config.yaml
n_kv_head: 4
d_mlp: 640
norm: "rmsnorm"
norm_place: "pre"
norm_eps: 1e-05
positions: "learned"
attn_scale: 0.369
init: "uniform"
init_std_qkv: 0.0376
init_std_up: 0.0376
beta1: 0.9
lr_head: 0.0197
dataset: "wikipedia_en"
Each number is 500 + 25 x the weight over its row's rms, rounded and kept within 0 to 999. Layers, rows and columns count from 0. Numbers have three digits each. The size before them is the row's rms in percent of the matrix's.

# q: layer 9 attention query, 128x192, rms 0.0684, rows 0-63, columns 128-191
# k: layer 9 attention key, 128x192, rms 0.0682, rows 0-63, columns 128-191
# v: layer 9 attention value, 128x192, rms 0.0673, rows 0-35, columns 128-191
# o: layer 9 attention output (transposed), 128x192, rms 0.0655, rows 0-35, columns 128-191
q0 100:465466549500539521497524519484472463514483484498506471487511534477486472480483567496447472497543519495521504492496479518450528510488464527486504528503484540479504458529470500503522497526501500
k0 086:543477525474511525523515537484466551486534486509535478533499548501525521483462508471528500519552540483525492497485525499483482481520506499485468494529481496474522486516499507470503484506499483
q1 099:478537472499463495477518491560503503485496481488491505484481510502534557519498502534513498547462525513481453500502528473450498475466511514488486463489489421529499516462541509485440482453507502
k1 090:447509544538483515504545456485513496492479484423503535510460516517485476528499463576539469488476504494482489504494514488427517521468483512515524507506501497536467481505499493533492537502499556
q2 094:470499528538494502486543485486524518552478508456498517489505500463504488526502485544474504499509525484466489564492509523466519461481508456509526542504509509472494505460489507503492477484460514
k2 092:482543522550514470505514501503471490548492487446464486515502500491547523533523481519465520479526531539494521556488508550462515485518492498501474539517455499457505540447484521510474527486481493
q3 097:482478550502516509485489480547512473503485381505490454495508501541498479496522498540489471480529540513486512508504505475528513526497502546524491507509458523505457472521480516496482532517484533
k3 097:546501466449478491444486524506522518456505436509468453500541513515517492483523506514491513533516479472536503504503517496477518505510493471498506497482447442498501526493538530483475514534498524
q4 095:534540444482508511527516476493506515493517529463496507520500495481508538496513473516503537469450539526515521502529500485493453510501514480514515472502487504496489495525545541535503497465481494
k4 094:493507528522502537509499464465515489484499516469507515511500524515493510505491494491493459467453476479481499468497452512509496529519483471528503542506570541473511466524491531534503524469497481
q5 101:500481537501510522494481548484510490518504591479538473511479521519510520495488533446482482526526528490519533504524515574579478506536495480497488534516484499462514528498486492495523478516472468
k5 099:520497532502524470483483542483482519497514561562546510492471449511500555482515485455520508521462534504511497491545486535545477503526531496484503484493461463513496489503527492472514520489476507
q6 101:490477545474523496531446502498464495517488540493552478521481495514506490514479490479508532502499477508476517460518510490536474468483507484496460523528519537495490490515492466546543521506443532
k6 096:481518503460509510532477543576491526468515504510514466512549483527511513501525509485481546506483464503527500460545487497561452517512495524440490471482511491479510494485525506485523494515495489
q7 094:484473462492470514475487521488525521474535590488492496525507537512478505486476524480501481510502471520516507480470483497536472571493530462501521470514435476482474490525506558466489470467518476
k7 089:440461546523518518496487471487529475515481554491458513525477487497432506532518537504482476509477472503525532511466472505538534523499491505540535481517451522497482440503516477488522512515529481
q8 097:502488564515523502509498493509452505527496449541514540498478517535494474476481519458505500494509471456498480484489477482530505447554484539482499524476523519490529475484469512509542519535475519
k8 075:521470510482484487463478527555503473472542455524519488515483501559525520488526443483503484524487480509469491490514527495499463449522539510494507545451516437509564529508508536481519494496520519
q9 106:500474476507459503471514473490521519485490520477498511541527521485496557503510471515521449508452545534472457526482536529463494528489532437508518488488431473534527512514485485467476451481561485
k9 089:478467512516522509498514506504476481510462517455498489511493514467499455545526527532501504488503496557457484542460511510494555499473524474527489500509512503518489493535458477500490472533508470
q10 083:527513472501496501510552512468582499495516484484499462493521481501470498520512453490498519484499515530505486533532507525510546467498522468527521514519516512515477499501516503553460491492497460
k10 101:523544436463508458541509540470498507527494521502472519523508472473500561473504534487508492503508520499530516516513509495455492465530467468524509461524489514496491520507523505499516497477530520
q11 101:481525502527499505482507526525563544464499568506484515536510535520515518527498504512470513504465508493475487539506515519518456516490521461484497496502456477511461525507519470471488502520459504
k11 097:462504503519516469467495507519526486501493562484530498546452522532525488505541501509495495500477490499476507524506493527535449540493516494506519511526451513512474524514487488455487502502490509
q12 119:506522453503476512519525521452471513490504461482493524543537485538480505527517514491514524490492547516447469505509501485519464507479540487518539419516500484514520491513485529486447448467514456
k12 091:531488485518473526500502486454513485493495461497476520546489463470461492505494547511485474500518505518464514494454496510490488491463532476519499497504495528509538503497462490479493495510508487
q13 087:493490483506517506485531479513517470503472511479492519464471499467499496492530518495459502493513458479551556508489447491568511502495469493504528506510522515477487513558487510503540503573488494
k13 086:542466500470504506470467536509494549490516503505508479524531516465497539523517501488491507468512505522534492530515492479518484506514497469522482505497463501490490494516500518476535475490457508
q14 084:555482505499498471470479501538529506517496540474496453486465510507526521493470480479462506471489512522462530525500534566496503526512496534484488496510475498487507529510514490468559567537490526
k14 095:518551507516502506512480469537495529515484508499509482478516523524530510492534516484512550497486575496514514492549538530504503501514498501513471515493479479492510511511509484520514476519481525
q15 080:491479493497481524485526526485548525507533452529472500512529511531460507497500491497484519477490505505468511462506455520485466550484530503473498444489491499501534497517518564459479467471503508
k15 086:471454501507479471483491518475564473513532480489532495467460499533506481496511518499479461482501511475471508489466460487481487505489542477510556470505468536505511527514474519495498497499500480
q16 113:510559483530487467491495495510500497502488509490482496504480488454544521497507493526500501525493492546463468518485549557495534479500483489489482509527475485523585549500539457500485481506509489
k16 097:512531496510506454505508487526492539535478508497557504513496469476547482480500441504527528470488506526429460514484481497477496501489534490474460514502511523510531532526524492518489506503471493
q17 087:539531499493460497504524472503544474523508472527471534479493476483486491490478495504506489503497530507500535482526525482512551509502514550535501490498525489515505499497550486514489519487493477
k17 101:519551457500497453506515526519542486507513512459466509489501478514503541484463499475522534507501493507496501515506521526498495475481486493479490490490526427510541552484541495516444507501555511
q18 084:504533518456480500496452504536547535525509499516489500514515518500512510505534488536520535498520512535516503504482503466527534549469454527521506493500500464519461538443497427480483510512493512
k18 087:522564508503513500467475472519510522485436478498510487517493482487454494494505448505506546500504503529522465497495534508495492519509485520478511530479511495463446494495468483485479511526489555
q19 109:503445553502535474497496529503522499489490496509501458460482536550504455497500505517443470494543518486517535545508477491495509516517498520503506515498475538438487504511493523504556558527451518
k19 089:514531480482505500456476553540487498492519484537488451466487514525517472468475482475480466508491478506495533493547483503505481497498513525496505501498440474480522520537537523453498509496515537
q20 085:515491526511518456453502490459511505503484504507492522511490533445546498526477518521453450510547475472483467540496508517491533436503503491498479520517470499497557537516482495480500478488493508
k20 083:493514466467528464484546538496518550520501510486533499498524530461541559465525510520492506496529539491514473528507520494481527459476486516530479486485460511466549536497487518496534493492492496
q21 110:457539482510475505516518485457502479514503533509511532512483480494487547503484517506536503498460467518468451492506473522493517469504549450506519493501493487544519483494536500480471434448509498
k21 091:476483498514507487533519497460523492507495567475484562522473503494507509539509503513499494506488495530509506534484478542487460449493497475518511492499513554491528521499499489565516507528513462
q22 098:500480505573487489464540465522478477536477452486475500494493465462501493526474513514506460510485527496532468559495529486435543426526525467517513521501506501491528496500495480508482480493512502
k22 111:526540462523484458480564495471462489533510472473511512473480471477535471471482480517494519519505497511474504524513568512447510472503484516490501514494483490477578505470490487550494503488512509
q23 099:529483496503492508496467532515509486486506550495522558497504501489491553493501505519531484463446457514505518475503493440530450518508527488461498466491506486504483464524494532515517509476490519
k23 094:492456472529485487521470488517549478458532518461500535489501518501497512488493493486470465512507451444513535483497477473550479522481505499476521474472530529519484499503504502470521515490493489
q24 090:541501535490502505534495521516546511498526456499506510491491559496502463520517529526462532523506517492528517543521501484473466478509499511515509494448490491438472493482481540547509498506499528
k24 097:513497539530482480468511473547524500525527448486490501464467514512520498498522456490483464488506508498533492474479513472468476494526472484479490497493529514481491520488530527500530521475516499
q25 086:516509515489474497467472506536484510498516448544487532524472490454515528477459508497524484561500464503476479485453527512520491539496481508490472475494488483521575540483511479492498465493537484
k25 102:497493553519505531482496464519473493503494450503481530480522509527478466504503479514497508479513524508491476508453517492463573526474494531500499516489492518492508454471502528502492515498523493
q26 087:504513486524480489493539527468537512496469423499503498501512548512547514484535478519460513468504576496487478517534506499504508462519496480503512477514508473489545524535493545511524500485525496
k26 095:497497487470485535512488470459510494497497425458541484497501512443516468510493537515529477515485548477509440474469510494455498479493484452527475494497512511517500479541488549520520514476538507
q27 105:498550471494485497552546498456533485523498441488522518515487505494525543481534499509479533473514543488461480553556503507473473457476499489504482460525489488514480530490546533505482514515468499
k27 095:449531471476487498541541508457523517532483473474537525516493492481518505472501539508497542448488505501473481540555490526464506520522504521510480498506503511466496531495518549485510517499473539
q28 077:500511499488493514494507541508541516515495554533502538483511493532504498499504521465480548511525437506512542519486510530523496496483504516452473500519498473514467495489545495528529544543467502
k28 099:489518469506497474526484490538522531508486534528519498496493467479518522483520480499479528493512532501493509503512478493546494512528483545459471503522507504499474574483526492473525497492494528
q29 086:476481501519494524489492486511518506498489410532531506504505501504443476428513507525487473496519488487504515522485477493510487530457517509477491491462502480478494451491466490473475523488543509
k29 098:530463491530484482465491444485547506544488456497452488468524483500508468481512494534499466496520527503493538538500503489480511507499503518495511487485488484482489520476460507496477465516519491
q30 102:516495485496521496526509551485509543505467489463532496530517525498507517475531518494462510484521542487477511501511515507498463501515498511513464489522485533510485505542490531462481521514437510
k30 120:481486520472509538536493541490508490482490490518577530512508492505508500476517510435489513461476486492507521478480508506486494545483514515499465535512505532480451472525509505511504523501466501
q31 077:462485479545495475466496474479497512504467501451463502514538493496515540527504516529499457491507505525485503550466503496495495452513479474542493485526462516526533516513484476510536525487521504
k31 100:547467477442515492501490545520484522522493478483492488556506499501530493493507491534533507488515483497496511524483532520461484470494502472480473499495466498526515522516530506495515500501489513
v0 110:497474485475505485451465504496506540432484480523588516553515516477483508526545513549542500499511510528456503500502462480507480488483500515499493507476473492480479487550492496530507481516497529
o0 112:497492488513520495488516519528511492528466488523517509498527512514493500449479484511503457480517468451538500492525470488525475511486439460472502513498443495505514513466545523462511508500534509
v1 106:473513472532489486424456519490510472520485489501471495511475522503526562501513482500498459506474518500480497515510523478492486493480518496517495488481487470516509507493510486473474514494478507
o1 088:496491485524482503500461502504452499508532516511490459470498480489517509488533459525518520538466487483503518579519511516474458471479502523476480491492489457473548512479504472474502533527510505
v2 091:529541456501505501511501514491550483472470465530461536473548521503522509511504550511493445467491498516499480530501528506503517504539482509513445506466527517537504500494510505486502496465482487
o2 098:521506510498487533504524512508517499534460476528488551527488519480512495487520492507497490479463396482508506485515503485501500518487525527506463521517525543528487463501499462512516556480485497
v3 101:549492524474510514529447510467468428560508513488515479499482529501472498482508516485533477490496517485462517486480504505506474529562506519497478507494499492483489525488509491500481521488545487
o3 116:499466520498509504597472517473455512542513521495512492497483520479495512479515513517506518485518571479497516511470476517507456490476540537493504529488483493507467521492487497544474550473492514
v4 099:528505496534500464498552519476511473491474487549466497515497496479510511516499496474504483488518504497501495513477499508519527503555481514516483547490464538449526538482509509541525502492468509
o4 075:529491494517550492490464508514501466517494493505493459499523494494508523513478473486488510538503540492495517485468490544516506509535497487470478539526512508524519509491470496537515537515492490
v5 097:475505474540523489478507513520511524497483496523510459509553507520509487509533524485512463495503513519495495505517436490579474517501521477503474488474436526488517511444501508496481494518524518
o5 101:517550473482517492473477499497499502478497520510513477528494516527513498469510495502510474488504516485511551518478489552533471491476510491510519489502466520496531520507499476503545490499506476
v6 088:487514477504512507478529512492448483492499497505567515513494501474491480483494461545509516482515477516502512510522474459516438513474495488493509491501467476499471473490536557524489497482484509
o6 100:460487493511502518536487485481522520515511545459537521519471480500492484465509469540495508463484453456526523505498485508544437486446508547505501490493463543508465488490532480525523530473466516
v7 126:502520513486488521482504473485491516458484469515501517525478516519518494530508455481475533536500516440504487521496548473506521470517534499506488515492545497500486476525515529540509509543500475
o7 110:476499502531519550485493512532466525500532481494520513493448539460507518502492514517481488519519581520487502502497536500464498478497436500498486496501468489518509520506503484467550477498530482
v8 102:476553528483513499508484501482495499512527533506408511460511499516540554519501488479498467499497528528503473498490530539506498492517459524553490471489504504537500474451541472500484530501517511
o8 103:505490508463472524465500504502507494509536487572516475447503536490518477541466481507516508513467474505452491490506476498522542525529541514485469484483520541502502506478510513511513508505498503
v9 106:503470556508516505523472482473493527500508530466523523455451468514484511511504494497489509559483498541485491499472520530495538522471509509491553499484453487482527517507491487492499478482442512
o9 095:488514538484552499519482553492514520480485529495496496574458497492514543503516505517510465549525536499514537487518475539461534507490505499473540497519487470524519481507522490492542470531502506
v10 104:495524520509509513522449499538506489527520504500478494505507457516477522477487552466526495480491515528492525499490485502493463520431482489552521552496504536520511479484490455496501501455512500
o10 108:545481501479519531449507510481527484516478530537471471485521476486477482497484494500480502519515449516523534464529474485535549564486493489474527480509531487479503456500489512491494479463490465
v11 103:504466501475505542514480527535445461543511523506497497489481492496476547521460486471545533522496559500477507494502508497490453517452513492542505499506474499498504501522529467460498487508519490
o11 114:481522557516491535511480464473465520542524528553499500516517484520465472497475532527468481542534572528514511446506484500510533542470486512506502526512503490485482488492519517460475458527487489
v12 127:440491513512496498504503549510497501525510563463540487485484486520505476461506511515487541554497517487477514492482510507503489476530493497504474534521525503482466520485460485497498503495495515
o12 138:499486467473488496529466542539494521482490537519499522480499565511456536488487553519504515523479453448514523509497508474505462482487523486508476506517554519475465495504447494472481477476480513
v13 089:488475470518493487503531536487492486511504509447455513491486508444542506491485568513499457481525495547531473496475480515534496480493520516503543476518507528507508487506489525516505516507480523
o13 096:502490481513507458498533501479414495495506490482487516471484513493520533515482518520507461504480499527472484501550475483486469470473508505521505482512527458525537469513524499533527504486465505
v14 123:530468502527505526486449502476551504532498508488455491489482508492489507516485477519550507468486463474513512516461466510540481479499491485483490445462499515526507465520502470526508512435462506
o14 120:509553460509489504442480511504454526494551480518479511521462470503515555479508484523501464504512498468481455501489523498509508505457465510515461483508482488501498506503529501502506501483476559
v15 093:471481537514494472518495498483491473499488510516459470463489474494503533525483459498520497497483495457529471493473476482476528491531487503503474543481504525484517498467498509517477543471513496
o15 088:471489519491565509513524552520477459510484549474479498479496503521509517520517513502489481526491487501486488490468494555507512507484494543488541496513485500499507494496547453536481563514502523
v16 111:522477496557483509477502508519506486499509475501526463522555501439496482519511484467485482479495528465505472540487500503526489471526502478461497544490448453490494471488504524518492480527503485
o16 118:450498486519484504472519512526477485490491486454498510449494571473501500489506480531504476505491607505484457514468525489501500477518508481506511536494442481488526494509526492460515459509498483
v17 098:515475484531505512491536466495504468534498505508519506510421506501496469450477438418455488490513482451523547508525450484466496494531497465490498525493499497490472490538516516506513515509493498
o17 093:508485521501450497538484524479507519523529489447527531560454531492505514532500515469536537495517497481488499547466524480440518433509508503492498508493534532488476482478475496525516513488485517
v18 104:521507514462517536485470493525532509512482492491510537493575513489516482498545534497492519528506518490456472496515491554506543510558544458496526467484477533494503508466502500443487475458516496
o18 103:474497494481512477467555470519533511509526494511473491484528532454503491482504511505537533484527470496464523476510465516482547538484484516488499501461505494497483511468509493501530519470522536
v19 116:475447458512501529537446516475547479533516480573503481483450482506516500523452479522508534479523511517499535518478467482500479535468505510533480484494489528508483502555483493472508511507458481
o19 115:459451536514483500459504509458524520504511494452498492463513508477478491468471505475444459482486503541566515542544528459495497524490548505510498516489481455445475494503527476465493511518508512
v20 087:482504540496507454520497526483505500481455492496513496506510499518532520496547487484519500520519522504481516525527507483530500540476561487528513499495410508500496483505497505501480523474509500
o20 086:496485508466549500465487488486519492519544464511546443516506521483493500502541478517488516520496568478478487521528496525473477468521476485497486513471461506508494505522538524466473498492528502
v21 091:486504529528501498487486487519500490480481467547520498528533503551530477489561530570532518520494491535473448496453491488498496505481528506462486475493461536501510493502473518488495496547496527
o21 101:512486481478490528451488525490530502492465441516455453513545539550481477465489499525477494504481442518447531484514478486484478546489526506478504480484463501486486503488501523450482478502509543
v22 108:489507510492498543480436500503475534527509491515550483476466517507456508508518521477526536504481553514491505480499546513474528516538495511499444470487511506530466476508486452500501499487453494
o22 107:508504538513475565471472468476534506513528454532534495501513509514526473512478517515481480496493529521526511464535523464504511550470504493541518479484537432490522491494508485489493484462502519
v23 118:525479485487483503441508480483523565487467506503487505486442495489510496484483434497488557524477464450513527512495509504457522514470512520500538489437506501496471496517489496488520497515463525
o23 107:553521502550525484479494500491528515495495461468508489524481505467497464554534494444522523515508545489515507559513554505462515479532491495465498467472516460488455497468503545513519513494508504
v24 111:518522494543482535493487490486501506515508505513500531539480526462496496508473482512485518497510478482509498511485470511521503468513528509444482544545529507481512503554516518516528521507492483
o24 112:502535501553517509489559505502493495502516509488508508491513510487492534514483479542500469502499558510477505483500487500493484495504499498498515494521485463543555506526530524497506505471466496
v25 117:464485478490495450497510531442512526468503485540487470485513502496478484476496473534462533502497467501504534509505491482491507494482515517451519553500533470465524529508477530491506496529494547
o25 113:547512507544550460555489477504487526526502466485518443499480493527457494501502473491515501490541545492509478515509525518521504434493510486499481512540557458479497500492496514545498512512487510
v26 103:482530491487506489508544487545509441472507501501524518504497493477498491506566513499480466495525514482448462513492497511508540481509508507438450482494499472512497513462527484467482491518523504
o26 104:486493499465487520511468491521521521494503479538486547498556506523472571465505497509479496527492488537441438474522549528528498470499523513484481495510495466507508511505506536473500506525536526
v27 094:556515505527506500502523502490545519508478503544526432521485498474449469495524520476514532543510504494485485497496492476489478493502497449459465492501488498493523514518493481494485493504503497
o27 093:529489480496578493522503532515526508522472515478480500530553485510486525471532520494521508501480530518452504531496522519459519506507508487505493493495488485456523481525481517466511527484457480
v28 106:523526474461503493505486499456509491539508491503504518506450446501467484498475516513499474440485475476515526465547466522504526486481498506468526529504560504486530523492463483516504512463536501
o28 107:520490474469516495509500497512499524523517466459496511465519457521490476499474500501501500493507477506461537508527493499484520527511508549466531499504532488520492508496512545499506553491523469
v29 120:480488500507499485463515485535567472503519512506481518488516505504503485516526502507484507500530458527479461494477470505518470473540496453458491491505527477533496497485495485517502521468502468
o29 108:468498475512519484491484538474514501531500513467464495526540497555503521469486515491481527484435468506498428490537472526521566467504509507518507483489495537518478496480495481485513518487466532
v30 104:495504504519515479481494518458448489509509515466503464519440441521474497503489498531516506506478479531466529501478511493517453487500485488494550542505472508486484502470537438515494518440509526
o30 101:467528511517539508484478483530478516508513537542466520520456553518527503498448446519497462514506562473470484502495530507503499467514488504448504526500437498551489496489505534479540519486497497
v31 120:494489498490486498504475459512535507513496514533500509508511450509489506450499484535479512466494490494537512490496474509473513505477497516488473565495590513492472521489500476517505480481495500
o31 110:483503510510512486513486493529523530529535516509477478469481479510478505443494519484495524469513478484532514489490463470520519532498469497517489528461586501479451475478478496569494548478508505
q32 101:499474492481504515497463496542512510494493504517528445518531489512489465550520469486476489486500496556528550498496478496509487523481490495514492477515447481473496511517485482460488516476528490
k32 109:492471491496505503499465449506467502482485511495535455490514475505477451505512488510451477491490537531518552523496481494489515541464499512514487490526468507494490510497499461455520479500498551
q33 104:502521465482492530507489488503522520551504550454493514574501517463441559459489510513509486485475535471502525487465521495533473512482473495518475514501554485510476510521490456488516516497520480
k33 109:521491494502507502514474489495528517465491530484482516517516469472492547473479515543514501507494538513464553459465492507528497486507472485511508512465536505515460504532479468512516502468525484
q34 101:482499509499493522533491530459491501456534503478481501463503512519522508462507481556455504513523543460541534495502506498510468556502533501530509524486509536508461496524535522487512539510464500
k34 107:485537498509503492495496558461488480503512509481497502431516526535481491438544492581448474453535488515515549504519477510497492532466523517492519512495494492504477482512511494477480563535506500
q35 095:488503461510476524542521485491492519481498398509517554541479485485509510480537521507502498504509519497469468510517501496478517483473531480494518479482508477509517521543465523498465461491505472
k35 091:488502506512518480528555494461487487492474416525497543512496478506529506500537517461487509484504515501490485545489493501473522469513472528504492486497485508474515502497465492518483467524479513
q36 111:485496512497496494513538522442537481488513484492483493459473495480484500502500552507473496505508509459529496504537465502443483469471506497508537514509506502475485506497489538548505483488493512
k36 099:480494512493510475530541490484519513483496468502496538493488526506496496509479534501505526480498514468508477510505486478431531491491494530515526520520504519485496495469474562581531549501494481
q37 102:507509470465492474562531532469432473441512498498468500485461521487506553501493493471524526485502520494483485457536532521495509480574484494516502487466524488517546491505481544506508508519509479
k37 103:530510468542501496512515491470501501481535523503494544486464510501489581484527535427478496502528473458523515456541493563516542479491502498477521483482478484487539490490506537532471487528513486
q38 100:503520473523528505512495515474480497556516509531505475501502480479511490495489506498486471488514564475502514528531480521537542483513507504522469523518536492488483526490511459556513546504495478
k38 119:526521527493466516545500517509506482562518511521529459463487482511503468509480520486427504472496549490510529522506495521543513465508521511479452509476523500480466489526530442552524553504536435
q39 090:487512471502501457500500547434511472520515609508446487489483490539492499520488494505480512483536482493500496485509513524537526467508497485514494522482510486488547532510499450519497480520502483
k39 098:503530487511489468506499513511489489497508550505486535501441524517530532496493544467509511530504450518479519492476505501510490502512507480496503533523488492499512526502501460503468512508500502
q40 107:475529534526465480497491477465477512518519474483463520505495509512523504501487465502494478525502491491522461540469528491454561476549523519494498516506522524495544532476512513497520476517493511
k40 104:470475540486490453462517546481490477525501451459446497501477524514512513472487460524483498467528519506519458515470503495424525489472511507505494530491515468523518536467535500529497518500515550
q41 109:552502505467490511486520522546570499464503465477486518494484491522482517500489469531549526508497502475532496447524528461478511520486461511488496503480538493552461483513485493544496490517502526
k41 106:520538493517511531477511455528543507476484462507510531489484490459510531516513476511547539501522489478499530449518523442519518494486468528512515482484523523510491492506480523518445482530536480
q42 095:485479477521473466493516503465491471500526469517509474476498465465507500505466505488489442476492489510520518465473454489516505558465509513464511510502560475502502505537476485476474502543499509
k42 097:509509491497506472468506522539544499513509483491553435505541468478499445513516518503478485474534497538513528484501453449505490503481463523509505480507484481458488488483489492497495525496520486
q43 110:560479517508491473477507498523467453508506502525489497468486482480509477500489512438475471538529524536489502513547482518539493468517498538473522473508507481491530504439479479503541528505513514
k43 107:538479486505483463492500490532475490513518514464525509469479473502497464472522498456437486486529543510478500513516504497519489489497493528502558499516443511490550517435504482500536546476531525
q44 102:496478489504493476430515513518490481497491514506502440502517561544499488482520454524495476489487482507488498526467508499540513580492484500521434506523475485525485518505458462457484514536499509
k44 107:492511496503527517448457488529510489499517519482523430524550503524509476493501500517496455478505468539483520512462510500538462521501509477499509513504526482488496502507492452480493534476508514
q45 097:489541475482541501449525467480530515513486411536491471550480505512491496482493493504489476484497501527468532576504543463508515491510505523564480517506500520520520511503480494505479521461464493
k45 114:527486490526504514501492464486499479546495448549503481510521513531504529448483488505457453459480530504484490576502523512526518480518533505501490505510524520449521501478477450495507507512495485
q46 091:496500491478508464509491501549480477479477429512500461457499498507499515500504480520476530489506467475512514459490528489456475530498450561442499499426499502506434494496517448511493518508526543
k46 093:505504508493528514463498505549518500457545418469504477477496475524513461495454478512521503546491487455499518469491488455467513502473462536475542500480506515514449485534531446494498507482517528
q47 100:506523470489488506527532539462533521467491494501516531513524524528471535485536520541518504454435508511503489502511470499519431528501521488487504489502499513514471472482513556481499509505533487
k47 099:522441501496519520543543483467538499509544484462475559496513482511479500516481550553492460458489490482495500497463457522512449493511497489523524483500514528544469485520529526500521519506535506
q48 091:461546513527533516491499514487547494504521472508551495492479519536491485471527514510503505498508540492444492528527501523489491523480501446492460478534458540463513507536498533484470526505512497
k48 100:479470524501492517532478511519508513488527484467519430490535517521522462509499527504459512479470483517483462530481496490493483524507500484478494489490522505457506503516492540515528501481502528
q49 095:506465490520453508520484489518439519523488547488535538498526489515465516502491486503530499522511489526513544517499519464499425528511511510500477476464503500519525458495517466464488506468522501
k49 089:500480500497506525499485512486459485508516527461503546503505451534499529496482518565541478538496473453489527498465512497492465529458523502482497470470475485506494494516521446509488470507488529
q50 098:477466513497527484540508544502525536486469427508496483514501550534520504489500475540517522450514505497470487489469500490520453471502484523486527476469489515508514516510466500535503519516501549
k50 097:500530477492496487496529512522527538498479451510493473531550551531511503509481482525524510503468522517471488491506503507543444499525526522460482465548466493481521517504523551467491466525504520
q51 100:475496482505527504486505480483483522503509528508509461531495522505497514537540516505506469491516556540508531525467505531535463491509526460520488517531494520518479536493478462527476500454542454
k51 093:477474489524513513506500508457508511524507522530509469540447530490482499514478518496486501497495559499534526541480516559530501492531530477500446505533480534490480526503505438523523485504476466
q52 099:486506536509543491513479507480436513525465504524488535490500473448506494463475496488550471532496513494476490488491545512463512461453484511466463488477518497466495484499524462486508498475512521
k52 103:508534511510473474510510486496445514489452504540503531508525488443508525474491516471558489506448508529516481482496483500446494473504445484474482510465473501517524492497530471450503484482498513
q53 117:502482515505516484479497482526501520476482543481536473525486528507520527516531499471526494514501486540491475523493523464459489506498485452486493502488485496528449477490499511509462509494504487
k53 116:508476524507517509470449486514523495473535516496517437515430528442485508530524510510509514493494516508518471512504487463475482497508469482450494510443521520514425455484536506503476468527473527
q54 106:457536500477493517557519509522517514479472541519531472511471487500467534501497499483488524498484464508457496470461532504495521502484495517452487501555478518515494518512529439497498526494498534
k54 108:466533506450491553541482500503499500477463509504525466513506448492508523447451505509479547491537468467479496435462528526489522516514500504473469523522468515491507495504544462504488481495479482
q55 107:576454511508467471494462477488509479512476436514492448503552484482488499488486509480486460511532505496556521530511528479470484506505477541483467522508488493486514501508502468488518548519479503
k55 100:550496487505484485495445491499516491489546447516489473457483459529478484466481480497416481485530513511527552507519485477433502502514462516486525506478493481519510507472486476492491510495488503
q56 104:526507520472500505476498457521542548509488510507468515518487511476485514524478461490511485528468445510524527505492498468512578494504472514520475494495494516475478478454523533492533504522486503
k56 109:545506495529492493474496507535519495489525495468500485514470500460472547459482471519487476476501510545526481521488462466504504514504464450492456492483512503484527508495530534472530505503542501
q57 094:515522472488534494530477501492529530516507474485513481462538453513495467476486503494514515462506500474448488511518443491508535472498497506503518488481512502463545503499522486531497523518498525
k57 095:582516495502476468558486490510462487509523480500488480444494466509512445511498508471518509493463509535505546496512479494537512485529503511502476512512507502491532493528550469469516501495533502
q58 103:520466525515499497514464520482504488554491447508478530493498497496491479496490506516472519512525537490509497550500548524464473471486450498496470510504519486493514501486469528517512492492499483
k58 101:494487508505500472523497552491521514508476475518472529547527538522511475510533469524503524520509530513492483566513531535441480476534476490488500494486500506492497512489465540533487509503515479
q59 093:490519491506510474483519471503502500489457548526483514481475499460508494497490510433498482512489481533496507505498498488549482449554525504502563469502511497488534542507504492490522516480521519
k59 097:496504483487487452486529456446501494494517518496461495459524498508481506478482482490505488511502496485474507479482520538523515467528498478525529496515507519503507539481520487530519488494460529
q60 111:505522461528474481515535478496523488483506497490504523475531501476531451561489475507481527505522460510547525521533510510476511492469502491493504498518496504493507520511500503553473534497493455
k60 104:495517482486509520500511509509507481528486484508548505499484472501517431561501506486486506488527484471542500549529515478478521474472481478481486465524499503503468497516484464562477539513467469
q61 094:530470464490519501490493524508462483509476493484514545501499483503489497489488540483499485520519467489465482507502489526473522479485474479469491479533492487518543472495510526460506511516514516
k61 106:517481461499484502528467501518539497481488493486518531495538474478502488532495503482519517473470448509456478523519490528483473504518497458468517512499510472513559489482494559478486492517484500
q62 097:477497486503489547496520495443466497506536455541475523515482510480490517452498539519545457503467584513491472489474515509478517481516516481500481510556543512557488486518490450521495481469537477
k62 091:501481518543497514493513486475494494512468470469464505507518484415519494511473566511486486467490561520500443521461516544484488477504495499490499537475561518548519498511532475507471510519506467
q63 087:524480538490495475466548489491550543487473481513528510541482496556528486463460470505554498577515506452503505485525489479510464471522510540478498496521483533495464518490517499501535504508477540
k63 085:468549492464478485451557511473482459475482482535491532531480505499474556483466478483526520489483503520521515488497515456506449490544508515519502532527469489532514517434511497472474492503487494
v32 105:492492513553508498526473481497518466555464496501499509495517491524500538494555512475496489485504517580480475474491497494494498491489504508496541451517496517480478488534527508465485497522565503
o32 101:498504499501522538515512477436475519509523517517500480457491480507479510454505496515509499519439487519494511447495527490466495476472497497502530495518504484479477470500472489494519486458531479
v33 094:536532492475484462516510479493517495483507512514508471517494540510524514520550548519500502501525480481484449449483473521518497506475519581464513457500469483488497500517511475502479506538471502
o33 093:490517496498556452527497503499514507532480551521484526494527465489525538513489487519455531479514488502495510464499483462511525513480501517474527469494513471465425489521521523493554506528485496
v34 095:532489529483485568488510432491488541508554493474478524503550503508492450478485551527495508537532516465512500496485484513511496498521514436487463490553478469521517486520498506536496490512505497
o34 097:490507512498475554539479506516515510523551545502533549514504503495519513469503496508537475477529478524508523531507499494497517500476513519496526477519514477535469532456523525469496507505502505
v35 119:490505541508472509519483521497483533447534497495485504495529493411473510487492484513492531534464504499512493492514505490486524518527471472520472487532532501470470523450455508517490461485486524
o35 130:463505537477536483540504490495533498507524447493520484505531501492522521498456493531518486508541484548463517544543492582465506534502510539513560481508470498506506501519497547502508454487542501